From a checkpoint of a small transformer trained on Wikipedia: MLP 512 SwiGLU.
Each number is 128 + 32 x the weight over the matrix's rms, rounded and kept within 0 to 255. Layers, rows and columns count from 0. Numbers have three digits each.

# q: layer 6 attention query, 192x192, rms 0.119, rows 77-141, columns 0-47
# k: layer 6 attention key, 192x192, rms 0.119, rows 77-140, columns 0-47
# v: layer 6 attention value, 192x192, rms 0.115, rows 64-127, columns 0-47
# o: layer 6 attention output (transposed), 192x192, rms 0.09, rows 64-127, columns 0-47
q77:115130108193113121081103093114108123066175153113133152113119134131085122183160154143118119187106164159196132125126163153170144148150146084106165
k77:110122124154073110134087094122093056072127150134178139119091133046080155131111164082077116135111083141115169147148111145127102099079101155154163
q78:110091064163173126170027083125138098186128091146167119078148132199160117114126186186147141131159150133185091135117125142101132113135178120114126
k78:120019128133101069132123076109079143151144149190059159109110118158177184135133093148136119079104071161157164092093112155177198168090108075087091
q79:113120099158126109098138050108145146159144126102114099106113114096120137128116170151131114126124168077193074165085110120073166116098088109106129
k79:153083127120072133148113155115136138142122124166085136176113087109133144169085126185162115079128075107095132131112065174116138161090061151178121
q80:155125112153107108045157144080121116117079113147066144150094139117094168161121074122093139127178137103141158108103147065081141132100074096164125
k80:140131130150109088092095135102131130114082102168112184115082113132080171141129126124106124159184075114127129112112186148106073104105125147139095
q81:075155136174160135148135096098142156097095148118137132121116168115157129115115142140122119187148111103151194186118135121136169111114165177105098
k81:149177149127063151139131129156168082128148105108095151181163116081115234125095168082131119157189102121083117146157137117093113175117142147128083
q82:123114157112063109095154147160074063114102151095079153147112122063143165165146136113086149099152099094078112137141076089131095099127060155157154
k82:131128081138083137107129153084124163074150105145135088122105153111072081105073113134115102127087151076171152172121145147093089095100165167139119
q83:181142151104078122089177164119092148145140113121148148088126123091099128132107108153069092109105096147058167137109140146094141087129133180163079
k83:104146142127110132114152188145158135137132112128143128155150133153107076131136128142151080120135154137169088161183172135114105112146159155150142
q84:119206139180156115153078134120114174119119145132149187128161188140122094094135130157104110135094068118162116134070188176164142123153186189098105
k84:094144154092138148121113151096107128190103128146123085147144205129108152157116057133161137124116094150149140070187109132119151123178079094082156
q85:173087118054082137135097134163117132098145175130168127117123075140111111089199116110165132151108170129083146088148075146124135130128109098138121
k85:148168144111179114115132080148160143129165086109069161091145058148132077098121158155175066123112193160094160103081099119105132088109120123112154
q86:104094137146126079118151109175104095157153108115143160092086122135115127177123093089158079156154111146149092116073139117119175145108140135087109
k86:118076097102117089199094088126110081126114152085158153133083136125140155157110084044141102138053079124093164085101104091157184179056065144095137
q87:149101159088109119110106104114187167157168179157139140084171105165109144165166180169148139116082131183150121131082151160124132134134162083106177
k87:126084124088149137164102108127124110109164105134152138113116120074149173134159100188178164158122110137152081090108105100174177192084029153132165
q88:128119160182105091089158127159167180155164110155076150116138101102116174159163127113148115142212110114154155098054175138091119103117145167103129
k88:185076054155111105144084135143114161099094141110153083098150146146105172110134156072118126142127098091102146183152110140159107212106042142098173
q89:118148164082120173078190128086078119125137181152135112128110128092119198143129082142074134106170160111110105113127096091118140113087074164170096
k89:114161141139130123104134143173152167101103085123121188192154095082135110111074126104099125163095179108098148142088148157108089062156123131175131
q90:102107105105116097169093048137095146104121116120093119125125125186113065134080068157162140149114142170116122166178147102123185195104137125089135
k90:170121154094112151125115101133149096167131119143062147139087096070130179154158161101090176142161080156103181115082132118136180151077102131123084
q91:138166150048134160145159154131134083144126131116085151116169121120119172142144132134093148115074145149113157150122121109081075134114107100208142
k91:120188156170180162118134163184082137138140080112182089114138119131132092101121105160153101130075186107083077156197149102070127065182186133106144
q92:120150118090176160192115124178106138131082080143144147165141156157132085122092124161133088072059094161131173164128167135105098171076136161185097
k92:111133148135166144138103152118165162120114126068139139167175104134140122110172137110128183146131133088089118156182143058123110136195187107145094
q93:094089142185157069169105087117120117123104124137105090137135164137176163116129119106105172137148094081158135159120100123114195131110116115088092
k93:146169120114087086123142095087121084119136156169110173170177170088095179123095155159124125122145099132146121135108112122155076133110098105127088
q94:175191109097154090125186099120113120107144105112112179089176101126077162218162178115079102093135113125124170150150145075076167103101132185106129
k94:127162130097109109117134127112103167120138076135175119163125124147161135100034117127166173158136155139149140125097153119135142147142171100094137
q95:107140071111184125112151079116107155117086112153139130063118163181158130106096118072150125131124083152169178110137101106159112156073128139097144
k95:166122155101131118114123152070116073131145129174146130171109078077164158141086118103132108124170070077100156158095107100178117169093084102105121
q96:137139133159103071131203116079137121107116042118103192074171163115107110149140222129098135125097038074079155102110139130084075115180097083083108
k96:078117142114098147156125114176124085162123113115175109176148082134148125092169066127177156157162095089139174142120124080145132123107133109135104
q97:142086145097140137146111087117088138084177163131171121150149098125134059105063114165126149098157104162123111072122130168167127137083138113119150
k97:100106170122127136042186154120133154089124107139128141086052150195128102113132172101113107144125130064116129158170110088141117085136112174116161
q98:079140209128127147160133184098128142194121148109100099129128109123126159135113098083105107120127115118103162159135107088185103099173107164132070
k98:215110135111185141168058108155051094131137181143127109126167096109150170199157111129117163136115115223081144076080126200165179174151111104123152
q99:114154128124133155125114171153141127154137076134134091149156135136197099183151102154164129122126136120128167164162106155115154125159122149101093
k99:093139123061141137119152129095149111180146108174093183169098131197136099129096157047145128158073166090122186137181132085133111122151127092128139
q100:128144173101099179137133169117168100159094153111115153118163162099138149083120120094140121155118116110087126133116118079198112134082154130155096
k100:092129088179126150102140127119121120073145121130160092156120096069099139125163156145101119118159137154079104102111143158080134086095119103177126
q101:139113107105102088098098187124159142093193144165160114149136090146141071206098171108196100162162188161154115131118132144124114158177144098097128
k101:137167155108121071113175135157093068152115108112127188092149156094133170136180190115118164131136112159143170096158091123157149140108135142074190
q102:115190161091113202139118127104112139142146088051119183139142157116147180164148122106078157103119091125105114118165073154099129152124072209153119
k102:085135137080069139069109200098085129154155149087110122138137137166143111147149099058089079184121126118097116141133134114154043110181156157180076
q103:127096107122132105160169156120125115087117150157100094169131076161149111110100173129143102136183162154120114066098149083158129123109180105074150
k103:103129099066152116207140144118134102077101102125135173113090164086127121168081090179151162094175098170145080109147106227092149114088130097142149
q104:148149120081104137172123172133111145099122114071163122141162099169116112133128161100161111133090119172153091149149155128141114153105129122153122
k104:086104108118123150081100087162105158095138194103165109169133086130086135149102104105129136102167092119107138133148170144132094112139144077178089
q105:151129193170117188090169103144113179087143155118144119152148177058164163119132133119063105109088089112157174074142062140103112133121116193161105
k105:138212136105144107067153140113123146107126076074130149159202114079067205166116153111112087186147107115088140121109142096092054073153145142173043
q106:062163115167125143142109071118120156229099108120069114114080134165156126168098088114155129145109114128163191197105113127110146169081148179153120
k106:120101128133116091187169120082102133160136120184086106146075113197161101126157078103164139190130090109137084137145149103175171163110117115072183
q107:098078095093108074144139128082158095147178182139115101107090024142162077182098068154181122134165111154151100131149148170105114108169095057165144
k107:172077106111139162161079077132098134119145170086123112119169106079118153158110158188167150126112188193154123131125084152118136148122129107128141
q108:078093122109153118108159103155126107132121110108122112125087154128162089103088119105158130145111133055136064181142177150180129171135120110082092
k108:148115093125165152154102128131160131121152095161069124123099092153132142130127109143172146154097157080085097172147085115110194115142140153107153
q109:135162143207100202077065150090115176117048133123170152201118186111089125088164113169133095038156081168187116104132123130106129111133178099092123
k109:091102113103095140143095148094088100122109138128188078128120193136118095129160102125152132147118113146155118121150124128130153144151154132153121
q110:104080175191199077143111096155127157154143132203109107075061167170096141139161077148126150155086195099135093144131138139088207138106116127082177
k110:186113102153145142140183121064127093119120096176126115147142144141123158171096158143131136095176091124089113138142142098123162148101105116115086
q111:145158105100130144121101185113191197126105147135148112124150132117114096094116107145143129170098149104167108162135115138121076128094207111190128
k111:159166102124153135072154074179139113112108142130108134089071090096074129115177096100075064094175110102131135159182178155113060100172177115145114
q112:151150124120094176118178127138101123102123083134150156168133113110098133089158134117131172137080107106087134138147145153168093122129126174169088
k112:092160148118183182119085134111149206137108103183149144119176160101122092115105124145165134134160146093137091113144159112144083091163174126136168
q113:124205114093108179148083108130125098186146170103152145135133132117169107146107134105143140116120130105092103050105145126091145111159159094155104
k113:112109111117118141135097140192083161170126167151095120126065138149130070099163102134155084136131168133179138112150147166131150071128157133157083
q114:136083154185165112099174070141109137121092126076070116127113160119109138145128080083108118090126072093108149119115142121120161132108112178139122
k114:202198115163051111149142136085183106085121113105121112174150133092116138094028153150128106116160120124083179181092173113114081180102083153126114
q115:100136116157111139166108128160072158124125109147112169151095161120095145133149108097082101137105095157164139134091111161102178102049121198109111
k115:158104105079127164177089144111134094138130080121150113171146159089190174142061100133091192168093096162092125160128158094152086171165157104123094
q116:170121131122116096163153052153143122098183081100122123134147149135132123139109153118157105123168144087132080131120172120145127093190144145110114
k116:086093122085104093106131175145144181146103121140094133139096115122120175176107067108170185114133112175084117107109070155099117117089204134174101
q117:086109141183128099118098112137130091173137112069114152144127134150128136186079097109135128149151104076169160139103135096151166172067144116083116
k117:142121123113079155103138113106090110157111153131089167170103089132110214135087081084076097137170087119123165188126143109132144159044051120077112
q118:160114119113171131164170160168142195115048105169091159133088142092095154106128171136096096152113139174167158168143133128105135147078154123208146
k118:147130118153137161123136136153148128081106134151135090100156136119070134186130147164096136141171114094100143163108103102103116208170094137087124
q119:076163155113115143172046175089134107067151155120169093089142101096127136137128147130147114108141174113125149158114127178141114146136145120153155
k119:172133115117083086114167116202101149110083125080083123110118155144119091134185138124142115125174142128127145094195148198164112104123092071114112
q120:132161092062121139185118147142132130122119138145096136137131077149160117158133127127172135112128106125180108115129107130099109145116134061204096
k120:080101151088148144114153121177113184060146159170102111075080117096041074113150161141118083134106179150148122124171084126109098086137173106087119
q121:119152146167145119159156071131129159120122128131151179103084126145085103182158163148155127130152084122147137145110114128108192122127158126078160
k121:070082171074143143170118119081096128110111085123143104102136145102161172166089133127158187101103138127138165116153147088184112162144089134116071
q122:139149132100110122143129185045128082144188153123151115111149109118147103110112092067128082123125105114146143125160167098103094108168118147082136
k122:151152119134156100133112143183102163195155193169109169120187137124243085132165130137128109111063171155155093075144122100084144146104169066120159
q123:054129089110114143102052085169129147120096120119178123126150121066152130094148182141181138102118106120180094118104105164094135116139190164132104
k123:132100123123133186147127122122091123161104095117116161164119143083144155194134080146101134114123121141092118097150127151120129110123090122134103
q124:091127065175118173159142175123151178107114091153110138151168170162138111105103152123166117141126114159182139148191147147140089132146202081112095
k124:156123164072127136124185096082129113140111170170176146063181151142109134187112169105130114142144142140099119112137104180095107138111144082159103
q125:114174177174139104086126087106150177096094101075117147127124129139074152152122079069113114123132070110176187168115150094104092091136174204126073
k125:107186141109158119079097176072191164153148080114149104138121172150163159154141132121144166148123058144137104132170168117139126183200142126174095
q126:114118108136115114148113093093122143151154131187152121124146148184140100137155101133168136140124167145117145147164178122159170176128145133123164
k126:099115129084131110128173083085147050127158120107084116091115110062106157124127141130156168128154096128126160122078101149122105148083128170159119
q127:118112128104128102130134089200126174139099167179142144139099081128123102160116095144141101146173147095112124106087130206163186112086153165195148
k127:085130136098113132163130056133147140105095093127079081087083171102094147110166135108145129110120118063133147132101117100140091114153080088119138
v64:174105131136085115137141171125096125121120097185115133172170142082133170164116147111132120119132100122136101139140157144099113140172134091124180
o64:103113118096177084125095176137105222143106129120141084107019156123094078108223045131128130115109110125138124135092091072165145157132127197175112
v65:133101099134158152125104086149105110149101159094076058178117091130147107126172140134145112122156158155154130130147074206180122098107074111099140
o65:108158097114146174088091127105124135101140125097160088095154106088165146114133139113168103129137112127132111098109116146102121089142153047114115
v66:110160167169115107128156148179142128116123082138111148093156088100096174157168106103102077100127089122167107094102190061128144126136179097143155
o66:151149172121146080101215128106139077107167074157123195094038143158101103135101094123132136112112124097101121095102076138154136146141109190143147
v67:117155115124122127145072129102149106174129211151160096145096126099127166187227098160119118039152103105110150124098076179170098133118089119107122
o67:129141165112096169084110181103097111117148104133166087125154116091136114104102145097122113142162145181134112083117122175144097035124146085160138
v68:050100104131093133083144090095159112139143139139146181096166108098096139095168146165162105135145145118139138093101097112059148145142175144124137
o68:171066109163089103137180122142128082146160093122172188099137083106092147140141123139116180115153109112128112126158126125144116169155080145097147
v69:094093113118155137167109160155164192167178100153153093153166170166103061110048130145165103151111160166119095125123149066102126137168170094129095
o69:094077085217112118144152123146136152146119171121070208122125168196107131158153094104083132152152109077215143151145147086124128175114129163079126
v70:128122137155144138108158097162146142084182120146183135148133169180120124127064092166119087116090096128156130115103131054071151124130171107124098
o70:134153116154124070178143122122124109125095107150096141098093160175075139137127091118034143131142090083161150180153141130139104163119144161104107
v71:112123110098130118074100100156113108122094154082132117119121106172101131137136091169192132094165111128143132144133107183167145147115137140112167
o71:121118139141102152120101144113111110113156147118164071064153105058165191142120127159117090098124134160108130077100124167101161089100123086122116
v72:091122138179151136143090119029112152143116121123104065097133177141157123080124070131123086146148157161062087089170118105143144090143140037189165
o72:124105158174092127143143124163112095163117153052128161106084077157108098136161172095133131136156135160177137167152176110196166153113148152088127
v73:125142122119145131117116156147120139123175177103101176137129138145125149102186127092134092153163141061098133128161170062128165144154164150116115
o73:163100147140106109134134163138126061168180063129088188144058133153102126123090134114188138094161158123140167130150125105135123179148126145127129
v74:157099117106127138126127081202150122114134164113129112125131089189170115154135189150139140131053077077122142131152149110117113145106087143138069
o74:126143133121105146121108094151087174126121117130100082162160133118122138108106123087087120163080188123146128099115118106101133169135134101127158
v75:165139165168115125172151116109101121103096118093135142162167092121172163131149105127129135115177108110154087133151154125153124131099119122147057
o75:139165178096174118110181135161095154134110106128161135139104132078087115103162190129113124140115128106117161161122097121142114142181168123132131
v76:100105193129114160118140155120107086101088133160143106091144124152108160082154069139134108215184143125108117101107086143096166098114176169171104
o76:102113167145122083171199171172181111141123096123124191110095109110142105166105174119167184121163102103150118149164145106131119181147146173107135
v77:133109156166170143115058125093125152195165128158120130151119164146160104151060111134161146129096177139120137140114162114112153108140119090080176
o77:159121086209088154144090149132158121138106162105102147173153149179109181131158107148074103174138119135165167134138181106130115106125118121124116
v78:147092109105139165189139073083144103092171119106105152136095169099136127119165106154121123149114141079065167140109161078073091102149187102110080
o78:120171127126126114100124149114056122128105089168106188066122141192078132137149132109130113136152120123153099100149087136171150169096119146091117
v79:107160169081090085105172116142128070161145141154128183089142151136072113158183127123100104120109124146168185109104062155159145110080073143149142
o79:120167160089139213104132179097151100086173131160154085139175115110195139097103097176152115109099139131100125069085106144110101076159095128162124
v80:161124155148132143185146116141064127144143166176144127131113129114180145122151058097100100144104166117095113160120144080121143153144114146123115
o80:120096093102128071123151130118113153122125148097091165122107093122139079139130206131129161134164107119144131179104156147132048166084147133153128
v81:106166118123150135132115119119174125125185132153120121125140182138110079137110131116130165175146131140150115122159082175095170107102118154082119
o81:111112103189053177121097126115130132143104122149118150171164078158126166111151114172121144141136088103148133152146102112080096146129134131101141
v82:117153130075077162122148115133145075111122134157126182142078120145085158108186086112089114110163146159113165103074126132156148128152071191115189
o82:131079118093134146119145132094125078095144132118205034128113130093200091150067122115137148095113101117103121126136146142132115097113119118208078
v83:113078107154121107173116176092089195152131125103102154123108125109121079152118093169126157114074147153160176096187088088065092148159118102124093
o83:076178148136112110136115151093093142120099162126089098152139173178116127183112095152096081133105121128117060133158163093146153093088146137164171
v84:133116162166096131099126112171022117114114116093155115149120120150113100085198079119130085153120138135111085145094173091109107168112107139160101
o84:176165141091107036096143092138114148133114089098131175106074167112110095165070163106122155120133132129118152169152140158105111174136170135104169
v85:099095132090112171120122134174195121191133100160080168117155129138103097191080139124175139117118162113193137071115123165129149093100088138094151
o85:126077079150081186118138151096146131120150151124178091158161132122145142112158077154098089125107113087138117112101112087070129103158062126126150
v86:123156094128140129094055099106149188151162130144130082129140089156134096125122159090202090179168166149122092127101158138152118135111200132084171
o86:101102098214061149148095123139136108168096154082099136124126148144095153098144103132109134146172088083206156117152145103161139160146109125097132
v87:057105053121079161111150110085139146129152060125123173122099163125144085133099121159119118134137121099133124100134133072106107121184154061104123
o87:095086129154141126185128084124114147102106160129168116073154169174075156109210075146051104137156120070121089204149095115158141136129147123085129
v88:123137110082095111138134166130181092162128077160112155126120145141103165164107162143110088176180124142126068112104110145112083143144130152137094
o88:095112147146175135145166159168120137154110120128140154107135178167116148108098082095113155173132057079120124129146093057140124135159172156164144
v89:103097110141041125099113141088059164062149135127151181137168151120139155104207079106144132188116105146040106129130106100126113154161177098115169
o89:125088178073144066133116106148098132134135121132120075098055137124117113098117152135180134102121149173111135172131149137137126156132147140143134
v90:108097134120112140131186082092166120084165111126084161088101096159153169091132132150162063123103156070115153110094159114133128096143122119117151
o90:158101110146132100181121127137133095150151138114144160100127115135095139189114146119098121125124174143127108128127157118130163156117048162127139
v91:175100145125163172108083163150120130195142180162159105144103162146151151134089178136121147071125107155099130180124156196109143162133136160156163
o91:148162041148135158174105156125124135082122146089134094189170140134168143132109111152078150148092127120147161120155171089116123151136129107161088
v92:074091132140067130091159118131080078143107058139173148089157133123103091093102179090129096138145110149100156104116124194114127119106157195064133
o92:131141130130138079177102101147203121117104179099189099108152144125125183140146081150082131106141059112101164152150092116111108155165156131129102
v93:097104087081073153120137110159099118119167100125141106149099118122114056154084188138160082114152110150112148114149150217136086150157122107126187
o93:110102124124080131199084107110158125138095163108171086059176191133142145172099059115070133123118099113107076123094093108139168090129104143129163
v94:121157167126164133098170137160091062105111151156095190099080104085156134149148073153097107114129098119123172108102104131087110152120081113135113
o94:181155155072157086121203134135134095121142064156136166107161083110176117151136214122158108076112158101078097111116123174106142130114105174124139
v95:146163177149142130116169119131150133152070150161115169087123146093094188126139080169086098126111147141104118121107106088141095118093076102150117
o95:148123131088193139076177135143123143111169104149143187125134083122175124111154204124186094143098197146108111100092142126116130116151131105160160
v96:123122121132115132122089120125100093138101122170142120108151190091161118187134113149049120123122127158117105116094166062103107113141113153160097
o96:110158150110165079152156140138123129096121131136086156127105198129109092123108106130109144164158103135123112169116107147139127097101130221132153
v97:099142177163138117148141171149141121078097170120114114151114097141131158134142090107145153153160114125119081092150181108115146159159102112133102
o97:187159172112112079074212091157134142121122082151130195140052111092097107132082163113147162153134111116092121164111126128122107102142164148119107
v98:161144127112199093143145114153173120146110151104157064159137121156149051159081079152162115138091129116211139087077095112168116116127113144081078
o98:040154131120114164064117127090133167139100151157107150136210095149183142147185127163105094168118102088128131100115101143106120119109111102113127
v99:092093102112064156111046135093081186103153111138106091125109203152074086093162136110102145170139140151100113183169077108099130154103167120123135
o99:108131105205111148192057070123121110108099100064055099126131160129093139112103079161125121104187072121163137134166163117189121116112147150109151
v100:108152129156160117161127127156120205115135133121164110154122115116077108141131112165154095093096140159133091172120123119070160116151150138126124
o100:148169119184079077147160177137141143151099101138086135131063187187066128157107102102083178151137103097212145136145170119131133136112134150104153
v101:148125173092103142124167099102090124098151076152127147133109158112163167105129128098187122139089136149104116120084128121105113178096096176091129
o101:125077125116153070102099135150152111135124140116127133165064125124151107188092106122126162146118108179118126165136188114088101150095104199148133
v102:110137120119145085133141117054058082188117160157119118106100169136118172125122104132066131089124158145139166148160133143144098099101067166157080
o102:123125129063129132151157106094109140131082151088109122164196107095189086127094188163124138110131153131130132174131149134165070093158135096165179
v103:169115162079084099130147167120088150136167044174109121080152124099093119108109180141075129147073102153103168103105118157076158150131118165172094
o103:133113164136153122161132150135181126122120129139115117186088142155147092191117070146120156108118153117101115147175150102151158152118091207175175
v104:106126136116159139116142124122134097129192094112104155146149127182154076136085108144168161181096100137153102083167176140138121108140206068075136
o104:111144152160162138163124108185115153129143158162146154044140128158108174104161124156142101148161132094110121164113086102101166170118175148098057
v105:163143154109111154146169196104105108132069124126152147162146156114113117146154096079075148122098120158091185108127142106133123169104051161159103
o105:143161125048166150087126107107126121107144121160104135140099155145162029173068112109109144125086157165095092147133137123151116083121133157178147
v106:089145170175174130118064140155175174094134110132115111139123103111095083148121178163152149130093169146192075133062191138099164161177200122094152
o106:147157109223093053153137143149157131154103120130092184147108169158070158157136096115064115180154067088172156127147171092082092144092140157122106
v107:138153176166122153095143155150145163146193116118108104147145146137136076144074101129168063120127150142165101104133202048092168132134132077090193
o107:142156153174077070146127109122158086149119132111076183096064149178102128148104072089067134157147090102161137157113148091128131144095132181109155
v108:149123134158113078147194090069124082138058170113119131127153086134117159094160123154115140173120131151130124109124153109123102147079145146122164
o108:147136171078166156093136107143115141109155120116130127092109064095152140113166186129213127102089172171094152109093112128174111118139104078115111
v109:121167115134127119090065140076179191155113207122096090093122151116149191063088130143106130098134123086171089160148096145182135114162154088119098
o109:072052104203113167152167069140067074112134141067144156161117098108090107112118156184148137163116125115210171153175197126125105141131113090089121
v110:134152122104146123139172165114126103123151081149103123125144137151110121162069154146075109128111147089195170131124144074169144142100083182129163
o110:160126151092129161107130158112152121159156126145130143145145145128164130077148057173081093123091096137079175118096095136090119099149092141182123
v111:088153154136150090079132133052067137141066119128172141135143153139143157111164052112100109149158101173071143097101111146166105108107088133096145
o111:137167159085107107087126118139122117121101125124115146096124087101151137110112188141145115120151092159101151139108115162148090089098176151157176
v112:171152113142172098157046159148083125120102083095166093126138150074179094184099088138063137174160131190165080161148172096156136121116118166171099
o112:127215147116109139102112139168149208166086081163053141160141166154101112092129130079130172187149111112110140179109109154146113086132174145134141
v113:139134148123121091146043113092168108187119129114158067162181122145173073164078170144161133133094142178131115163141101176168105092149148111128157
o113:074125122163110190146082150119149159124072177096105114162156180101151125131152082152124100191115080151147160102115120082166121117102130111141126
v114:149120112080175161173088126137116142160120113146117112178111139110131093186107136123095145145050094095153145158132113145101140159102090124159174
o114:133144113135129164138086195131136146132143141127100099130163187132147114144111088120080141166128124129136121084109089093129133115076141140167104
v115:128135143124106152089125153177090148102141132114123109144108136074173106091154064127069097123127180163112068132093080076138122137154083136145109
o115:118140148082107095124161140102103155125115108133139098121101168127134110099080135101120177178167120115132125140109144152113109129128153127158174
v116:163131160147146147140137148203118141119160104097094091081137082097157087112134132133193107155126160127131107164116188105084118154180136083109109
o116:140112094151084084134148148148123148162167093150124149170088088169035134156171144048162167155145198109144139137109121105089155188111119125074137
v117:120151179151113114095108146114174130172140157148099190100134093096113176141164110133143156101177109109163150110130124136134147092105160114083138
o117:191137143131100116142171173135142081102158120153169119114063078114081176133112160114162132102144148151120139095098151176152132108173127092116132
v118:126150114073181103149132096168098112075051156105160112122108093092137095137096116171130144070139098108209180128064107203101144126095118158096153
o118:094101096078149156123148145083119141098160144174195082113193119088160126146167123171068128092075085188063091105092046120069117140117093086188096
v119:124136095132163137091149097159131107129108111124128155089124068158149123116168109106166088159163146092120088132122178106075159112090182086159122
o119:146148163127100116098171127141075100147130100133116162051127098169112111129118139087152134141137135097118094097134064136159163164165091180065166
v120:166122083108177155129128116148127076176132153136089160116141152107142152125124138112096188183162178151080119139131135155156099166120081151114111
o120:141062080100183168104071120103129155151166124111142073192188115095209131091118167108165121107109157145119122104134140129116144119115160091148107
v121:108142146124170144098188111122163135098166130114142136135151122133116063105064172161155131037100148175176136071107096143109104130139161087069094
o121:096124140130088140139133163104128137085114156170180106098157125159129188172167072177082081183095090100117137101124082116085116131109122085129111
v122:147134130134170122146084131129083194116114105128158098151146160100091169152096132089064193099118184140090093150125177060120108166120058142128133
o122:169155061158123151104126130087108109136109111128042144194082125150112063096108105121144096104167085173112164139135142150124079069112149132142095
v123:096120086161113125120035136183153139157171096149137147191121161128122107148156092128134093137151129084114136177148154176141100143193167070064150
o123:157150143189114125180107086156160144130123113138119148090122158119059162083084106143118135147184051071146119184119118134119107107135169195119100
v124:148084126192145120118113122135110168175155107132094136159086100125101062190139126124172086091053154131148090123071150108103181151179223076083165
o124:172209155189077039130131149115130115107103109119088137107073175160067144167150025126083136174173099065180156131145148141169109132097129201104125
v125:116114144167107132121081124095161093154093100157133154140128089161143182074131070174111087162203106096111109103113119113148144120089100142128151
o125:157134174144123093141162144195164139141093116142161132125114103058126171106140198109156162087141110129101167164085162169151088152173187163138091
v126:143154154157173141110132168236175116051077105108155142126130077111100092171106102119220141158121149073116129121115194116150155133127181134069174
o126:128130124129068105089145063130139149156116138127162093148142100131102133160137136056139117143090134113099110111123088116040142157119112101112099
v127:133106151137173115126142118091171090116089134122141080133129092130130102105080183152131130094106130153182097157135148220176122155087125134112087
o127:089120093150139119139094121122132144135101190059151067140161099095189167135188133155126079141087096129159144078118137113089124115110139100117114
q128:159068089079113075177153072145093138120134190177103113070103115161116123150158050086171189110138097120166180130153147139141151152136161120097164
k128:136063125145138096136145118178099102057159108118125145119092174149120106108134163090153098138167133109133115092140159105105167174146135133108115
q129:117159090145094112125151060116149131066134138083154159098134167154168198122093120113134126152122079089119144144099065092134131111145118129114089
k129:133111141106140112107135138144157104151117101170110175110134085134100176142163141180171208132113082132106124143105145127158196192128150125170161
q130:154160144130117184054161110124151132086148097097204177105120124087104140132145124120139085123167110144108145135095157196113089048176124159198092
k130:093135190144115152144098109103140112156119176112130123186177106103107183112124097133111177093151123103134107152104152131154135129094147136105149
q131:161199192177153155137110126141133160119105138115097123121130144150061221081116111082099144087182098098195105140125161168120086087130140190159126
k131:151176180083135106138052179123169122109135100082150146174206102081149131098132097163128133111133138173101073049145119158147053114150091104215124
q132:152165124107124165083103118168144115090129087149186133114155124096125129076112130143125087132134117183077171104063166152101101088123136129146153
k132:165172156122136202112064172096154143125138131094141126219166118046150119123115157104073075149128132128088074135129163135110090072182122084191100
q133:109116137112205117126119139141159118176070133138095122066099168101150145080092091135134166111103133087152129176136120107130191205098128072127079
k133:099135078107120087122173077175137199062045141091064063140075142099088161121108156149103135121097110101126159152147106129115134145108107197133141
q134:153144105177113182099173139070114154039083150098193162132159106081130151102122149112073104088155127186135098124096135131089102108127132167138068
k134:156164118140096209109071134102100085138128124115135185165164113137119122126098155200090150107110092100148075117112115060108097156117170118137154
q135:151118066223122211126119135076099081208195158148098138148143124145121137143142159141145089174119155112115112169120127111111154163150148139079153
k135:051069114127055090141076138095153112128098145096098143116126139130145150102133130133177193110078098058164147119089161096167175183094130121111138
q136:136061075141149115133088136104102090109166103127142101095128119125105086120104115157122097143143108139146163147093121105204158175074106135137144
k136:123087145150090064085160092090104110086131104164152105069138154162135136139120119082107116166110073100140116106135121139084156158130104139041119
q137:109122111204099118120082158109113125171220137163128089106098129154126124084046130073159164149095126122148142119103167132162115132116106232069140
k137:090113093126064118120101165072095122144141104126100153125092168155158141154073126121162144145152078155128137117138147152177089137099146117192068
q138:178168160193059192060131128124106159106143122122175148178130119087083106121124120089056109161202092109145179084106127148147092064146147145174081
k138:211255140206113226024083131158119186097158133000161101248210168049019166159040162055056048106246121126113123156154154163052003000179191092139056
q139:137086108230058147121122129031036118082131107116144095081101153110142122133141094123156122093135124121114139118067182168137107152148095177078151
k139:148121118137120147122109118057076098141146109118142169201128114103174147188102122047145129145147114129118125145131106131131119097122102185111072
q140:123111120124098182161155182143072142029073138094141153119150084112100165157139108171096150090096115140097115186141122178100138148097084140184092
k140:152204183145077210072143170174127091105097114120190108168200113068076146136083180087079126156144124180132115108064187088092118086154147168147086
q141:118133089094107128124094144118108109190099135175136155081072076148109067176068076139113104116159139092084135105146088123112130119155203136125174